python train.py --n_layer=8 --d_model=192 --n_head=3 --n_kv_head=3 --head_dim=64 --d_mlp=768 --vocab_size=4096 --activation="gelu" --norm="layernorm" --norm_place="pre" --norm_eps=1e-05 --positions="rope" --rope_base=10000.0 --rope_fraction=0.25 --qk_norm=false --attn_scale=0.125 --bias="all" --tie_embeddings=false --parallel_block=true --init="normal" --init_std_qkv=0.0471 --init_std_o=0.0471 --init_std_up=0.0471 --init_std_down=0.0235 --optimizer="muon_variant" --lr=0.00857 --lr_mult_up=1.43 --beta1=0.95 --lr_head=0.0069 --grad_clip=2.0 --warmup_steps=200 --schedule="wsd" --decay_fraction=0.267 --decay_shape="linear" --final_lr_fraction=0.05 --batch_tokens=32768 --seq_len=256 --doc_mask=true --train_tokens=108100000 --steps=3299 --dataset="wikipedia_en"
Each number is 128 + 24 x the weight over the matrix's rms, rounded and kept within 0 to 255. Layers, rows and columns count from 0. Numbers have three digits each.

# layer 2 attention value, 192x192, rms 0.127, rows 137-186, columns 128-191
130134078105103169149149143128178139167116094129130103135098135129131124132160116132116112134135144115122120102140135135128139126122132130130135115149084087097164073145170089102145120120137131
118106119154156099132125135125120143165096093101109123152145076068120131128111167124144129129148140111136147142168123110099123117119063161098090124147165157175139126128136129086155134108146171
098149142142117198114087113129108146137129136116152162093119112143147110114111105113121129153143133113120127114181117128104107074155106154133133140118136148128098138153121127157121110166112122
152119100097160138129114126119152142094131150140097113123146111086132111117075082070130115116122107142094093118126158158119130129125137149156102121117135164113150137131161139121089126113082177
115186125102116089097100151109133123126128098128136129121142143138133133084135114153091116120126186122165148153121134140176106122110179158104088203130132112096155126153127138146146108079109141
122121128109112116078164136137141113144111140106106149137155085120141108144099111159133125111129090126140114117095141110124197157094138107141129147108123140140104119172138141138119140144113131
092104172115099121101179114128113139082148108120119112134113127134109093101148139159097112138120142143117128110109146095139102114169137136178176109112141158170134152125111131134144165123136136
144125137147106163152105115068117088116115173151154146109142126164109095105126161093087124092126117150129136114135160134142128146110108150148123087133121138188140122079130149146130123160201142
121108103156103100162136142139131099131144145107110137127122129134142118140124128149112128123114148149126087144130099120098107099141148162133126097135183118115094153187084106170097127101113127
127128119097136167126110140115112131135158159092123115176128112131117104129147125138157166188152125114119119100080125150125146130148104133135134148123197136047134109122097104132173106162099140
138091157155132152178127153094132098151139133141120108133095101127156124181108146134120141122150100131134151125158118079126141136148148163080110122117147115080107129118121090113150118157140145
075146082122164092092128192103114112133117118106109064136139143096146154125122185131152104130145092131094168139142123159114120130087122106126114145151118097159132127116143091158128079122112153
098137112141174155112127136129156134118093119117123162115144102127092107140153129125122102112172134126116096092152107136115092163103127083118129145159136138162107138112115117092176111112135131
139128146118132096088150096149098121152110095103136136129137149167127143142148149146098117125136155160122134130106106096123126144125140146105142149124158094152085112134148129138140130100122125
151106133145124131163135145190111091114121137152105125191124104133167157128130169126151156112120105145092123146117139109100110122077123110143141107140168137100150102150126114112153107103142137
113134157128105156112145126087131108101122125146132142162064118135104124134123147152142148106154138123115145133118125078137129129136154098120128155125136124167149145103120111128170115110122175
154089093178121114119123153142130163136123172131050124144113160140089159105106134188118162142126135130155115082114103143101150087146104101126108133110141169166097133142134136147119138128194143
132163154125101136132123171122132094142130095132118142103123140131110085146120109065110185114127166162123119143151170168096124097153142144132131108094134152131149146150156119113130139146144148
118121137157132099135114131123118116138097143079141175143106105088130113145159139120114126111112126162154149168121094142077117132092128143141126174118125113124133115129160099145177122133119120
119193143118124104124119129109125141125106142121138093106166121057132134117110129127127141156114160158150140125082117116114111155140156116168156129125161110129126098118117157147139140128142131
125125061161149142103109108107107084127107141132148122153187143125135118130154101145128094187080120191126140120134126093169088137095114132116133117131091121133135148098112142125150112159126118
131127131135142132126095107114105107170114133114130146118112162136115122144090140128152134150129119147136128126144129162123141136139140150107137133093103153138136146134118126131143120164129100
143117111111168111140142087089159156125146161111153132116077120117077108131141129168145122127142180117109155138132139136109110140073100114091130134138117136078089132114148084148095108171106108
112102136191124144086140150109129132120122103097092150137109101137141129145103130073103129123138135133141125137132110172137173087083147120154096145109161148098110141149176081201122095116138134
117095134155132137115149125116165125157157113131126169144117136116126145162152128098114126104100175070119129116118120135095098134105106105176140107152152113172145143087157148166103139164140114
134135133083112134121127145151159132147104166118128144170166126153140137109149138136145101103121127152119077121120153119131138134113145144084102119136171129132144142154146091129093130095163141
110136177127141086133128129175150146151126102131160106103176152106146130103138149123134107142174119111123105140178114092112138159132127103123164135136125112147151113161147112147114148079143126
110168117132124109096149114173174142116142132131103119090117162125113102146147150139146127116135171154110118146110099171101154096150173091150108128095135138097167116141129115119141135126118144
093137104150091133142158123121166170144150150119150152153107091123099134128098130132143136117105118139133122103107101103100142176108118134103104147121113105092149122119122142130151136122135148
148125077100151169130138145174102131094108135122139116123118123121133101152113131137148163072114114126134147082149132143143123129130134123112146117130114140141125119133121117124153105071144121
122112113117145153110127163121124124156126092135141176119144107175132160127139160126140089103135133122137097137132153142142111111106149126112077130097119139131124175097154127111118137115140148
114124093150119107127127143140131147144134135159114123126148142121129081137154119146108114117140134146103105136117146116125122124126112142137074105145158125112107126124134122167170133149095123
138139104143150140126117118105110144124126128107126139103145142129147089140118138123087096071141124125114121115159164107165108140131137130124109159108134159156087123107146112181163132142139115
117133098152118153141125106149135163119139140086171121141133087128177120139117103143161147131148101137126177136144145121089098104162136162124066145140123130134090118163130163140106151124158121
176147111149118131116122131127113076127118093146085144137130150142109143140134112110138083093141144136108119109147121134153163162135129143109121130116085122162153125129117128140094123043127129
142136110090119141116089151158142122136120139080089155100117130115125111121138110125142150133116120112146136095116099168122120121092115118124155119137107107156130149100101154138179136094111123
146110140127143111149080128110130139124146116146132143149097110102142146118134105130130133131148142135142136155109114147163133109173092118150072137138090158121104149131159054162102136147113151
163146154126155132125146126125129136129115157114159123171117094140142127092169169176142077145112124188106115125159128152090102117108121132141151118159095131170114126148113172109094139136145116
168100124146128136138089102153136116135142132166136128102139152151115132130111126110131105140122137159103167106125096100113123142102164135097135124095119120134154107116135142115168100121118145
141121149086144171155103090084110102103124146124112095129162112107147138160135111087144134148098141167107127101117116186096150092100158141104142125137117157103136127131119119100130090123144189
135107139121140144136133162130119112172145141139117139152086147165142120131134162117140131125130128140109166128125154103156163126090134105154091162099117088167100098093118112141079133109132174
127120131150134135151156163109115177140128112161154111111138127118127108124129104158150134146114116113102089135143122147129154156114138134137111093130122139110096099127124123121087128129182171
120123149127103145133139130153135112155129088141146088097123103135170142149125095108125141168123168159146190111126129115135113108125132117125101142114107098111113146131139100155167120136142112
176114128165074158114092155109143109161136102098127133093160191170108152135140087179140124136133181122101140135128124101118165144134096107142103110128161149117113072138142125126124107143114090
132120141150131091105106147141151104149136161138131099176186185122115091101117155095103088093102113121116101157099135130094112129119102111123136121137092126150141074139132154145130121120171111
118085121152156151149133079089129118102107141115130123138092142158162106127176114144098167108134105129167148122121122094115118120109130151156095142142100118092141125120151119116159111100120168
162121135132108110102110167137094112109143075092140111149143166068155154117172127107113123096148105150116164140129119081140111116075125134123142125160132148131143099117035183123162152106132124
122121106143137178126141142123175109123121156107152107116093097095121138117163177118097124176164099132154060122129166115119127135096153068105136164124117107086119109133126126209100116090164142
097097098157131088115143149120146146124109130115140143107141152111181080145147087157148105113126112153157162137155157133111126146107122154142095092102131083089158110108126166124124102106093105
134094140126157179132104143109086097107116127105129132142128149126126146161100159120132143127164164111128139111136121131154123112133140091090113138136150114163104135122129172115160112127087117
# layer 2 attention output (transposed), 192x192, rms 0.122, rows 137-186, columns 128-191
139118123107118149114116094156168151121144113142125112091135146126150139107106142151095109144136157117123121119118125143150127122139145111108121170186139160087113141113107158084098105134102080
125144117132138146142112159099133119129110149163119122093140141106165090107131088091147099126122136131162136143162133155101106085115135117135138129127120131114090097108102108172130116139128130
120143114104108083163187131167104097111090134157135105166121145123116153130133151096157136150133130120109137161122122098095116177146133146080164141131122088090131160112163143097137150157098119
148111132118147123127140122132142107104112096138154134150135160137152132111126104111099097097121129101115124120127161092123169092122125170114137157156112116136100110137107132092119093125134123
148097117119143103125129100155134119101155075114112115136142140146134072162132108149124172155126120158148120105136152113107091135122096142122169125167120114122124120103138113105121108112153114
127112138118102146136161128146142114161096117117118082153138148119126164115105114093086121134132105119140133129125151087112088107149140125137132131127174118148114124143128147134114134121133114
140123115133138142082100137131123125156161137112139144125112109102119142118148155125126122078131115113099109129128132148099102181146116134104157152095120098109167108167148151121144130130142127
115142106163122125157123134122064082142124116103109165146162164125094154106126109112160093115131135107111129143120097101127120143137128091134148165137117110094137120093169111128116127135066123
122133129177133177085138139127132137114161156139143158167137121109103095143137117106118146106141117133162148126102125116136127130135128114086113176162122103130135134116108107110113167125121133
112128144161104096115142118157166155098110126134157108148117099098118147125124135139165120151133103100091170191119124111093137133150136148116140152161161185130132136121111124104130141109126093
178155139121149118106149146118118137103116125145123148128116141111130088094122115145166172098134109153160105131118084116105138172129124144140128140117138134159133131090092138130125155158105154
140126126143110113167107096111155108127116140111150141107115114123133071122117118132091121167140146147148102088167119105149121123144090146116138091103127143175144117099132040135111143133092129
157113149125120090135161128109108108091179166126157153144122182084138121114114116108121153129129141107126112131195148146131115119146107135140152120128141185093146132126167097149110149139145143
128101113129141118165130135140105117107137155069146167167128141163103133152098099140115151119112169111146147135148141116114104152138127115128104108100099105148112101112149103123146146139142152
119106126144136115112118150128125131175140165122147104121103120156121147101104066128121134145109121091169093129137154128120163106099175159135113133101120152168140097115111081151159141119088107
120108130157133076150112147165103161134139128146096141120127155109109094127138134159137130124141135116116111113122112105158102166099129120153126132136127135113126166144079100140147169151104093
094138116100129114133124159138113165134139171107111101107149133126143125141134096151145161113130122106126142127124136141147099095110151127156159156145114107139128150128154114084183149115135113
151138163102125127142106136114107131117124121145165117144119137156113146113103139136123093078128134116124136090141106097145117121134133128096127123137127087115103124176125138119162106094121139
113144148138085098131121096144150083134120134106127149124143156149115119156094114134139145132141127155146152123139112159135143115135143133121156106133074129180079138125136128155091162147135104
122101111146105168106132107120138143125133166121116128119111108177104121106129088133157123094150146132122147144148113157114132068101155147137068087120118104146051113094140187139126087102113117
144117134122117160133179143114147123109122121151143120126126139072126101098098149129122136101145161141151072135118104163176134108120133191120112132135133168140140119131088086139130128130157149
165148110102115116152117116103120125129109152117148155097083133141127120128130140140141112132139126143135111157134116144131142111120121102125145124135145131099079127156141174098124130066129136
101179110104116095086113156189145165131150123124132120149114140062121093091109148137158120107106135166106132140148094117098183180076089101183130167145112136150102119118144141128127157098165125
079126100102129109147114168158159139149123130130129123110119193112105133138136100129114114105132134172117129123125110103113134115123127132112143134113106136134078123131130123120113148123108110
152132132089115149149118133156138133105150078133123109111167140123095138131149166138119118103121137120143134126151128098148155118172150112110120127137095150108136120104130148110131135109173159
121110122162109153107153136110127159106176121112134139161106141106126174132121116126136111142139131111145117104108148145117099141159124103131128130141100162104087136136126160101109148095099108
093144101144134126132113116131151138148131132093125158153141099123077111108085140070141125104080142132132153154105163125133129136066123148127074117120086093138181132116175141080155129137098168
130102150100110124129112117113168131129156118134115082102120115154147148097125144152118141130136107140107163081116111137137184158124129120106153137125108146127126139152112148135145119087120120
135121139133148083143111121103116133116136100126117120128127109139135087078116147140148130157145120156098149137121138134166118119104148143141095130095138141138126135110079112177115135142115110
157096135106132155151152129104101143142146131118115127107174163100152119121111110125120163150135120119154126137113137152126123084114124130167119161163147126149150140149121121081105136150120148
117129135118150122131156142125130117133121164159118141096137139095120129128150152102118093110136146101142134118145130150093095115151083143139117139127120144128084102130105112100144128151080159
113105126117114143117090111127145179155144128104115127118114132122125120117132137108130118109122139138129117114133148118126159147126133135101134093128142157152049143093114141130143129072157166
102125139133072085184096108141141085138151147123113159118123129112127151154118121150133089087145126125111118130097154133123118149146097121155133149113123124119128163128126107169121123156110182
119099128135137143121164098156143114128125135153084132134156079114102138145129099116137171155123107119123129120152106169092106129174157120086149098110158102134150137109130129155143132159126144
157098139107161147114096104120131134143155111084131139122119166128150160095142155130098171152101174159134118119129132130138114124140116085133144109163127102092140121128122111096168158140162116
153136141147107163111143098070119136135132145129120118178123129100143149129138099133137103154143127110121137134113107117146152092158138081161126121112119185108116142129163117106107138138143110
086169134149118092141096124158111162128135085147129140131103162156117101158124125126088122133122120170133085104148149117084120153136092107155172144117132142118131101117100131157122169115137138
093181137144112129120136125136120110126106115116133146143143101117109096128115144107095132134131173135145108116078167151152135092147129134102129172113132120067075130137143120130126144120100098
140130130130150053112115194091120119167136148094114151126152121144125121088107136153120105126095150146149136149108104098160122105088159122164083115141127122120166105136140151106114108167137124
099140104129120104140129146139141133127144099185120136114131151087153073085097133128102140112186117169105100144092147111165140127102134119135141157126153128089123146144151143154133076117142110
146113136141136143137120141108125101131096135103143117082091145117146150173126143135120121162109139115147137127141126125150158147111109148161120120105106149143074113136166108180117121108134100
173128134132153113104138148112119157116122092161131109117097135145101143145090152111152141115126143137156098109104137153156143160154124158154113105125134139131087128133136126148139138142107098
120139100132111127113118114126112171095117124129116133130137142126100135122105129155144079153151131147140129121122138090117132135151119149151130136124138134131151123136092123119116128126128143
142152128117147111121144137109168134137159083138104137128084121119091119163104152132111113136144177128161137137063122129120114136156138146114114133171126133116111184110138142101092142123152124
123143109152151109117116105097157115151136138114142147134151123131122148145119131124111126167112127103130130112171109130163115123140112142134151101160120169117137145105163130134163102159124072
102136123144109142130092116153117132121122093120126162126143142124133106145106108145143124126153122120140131111134150090140157121120120106148119166155111123146150124134095116123126185131102120
141090125132117160118132131138129135176142149136128083178101116125111114148133116121095105156098170111159109130153129143128157119117148075109155125120120130143170130143175093145092142194105102
128154119123086155087141157167143112126133115135141118128128073122128112129119129156117111172050169135081127149140124141148142111162123133152134137104115134146055151126137102148106125129125176
164104123134143127151122107126152104104116088120104099115101141167130106117113109114134112122139167135124138089105171111181180083104105133138113163128138160134137171073129125138115147114183145
142133122101136138144181113124128091088125135161073129121174130109160111099157099126141144166123128142112144175111126078130100100159144144152142102121113148151128107128176093123112113098144110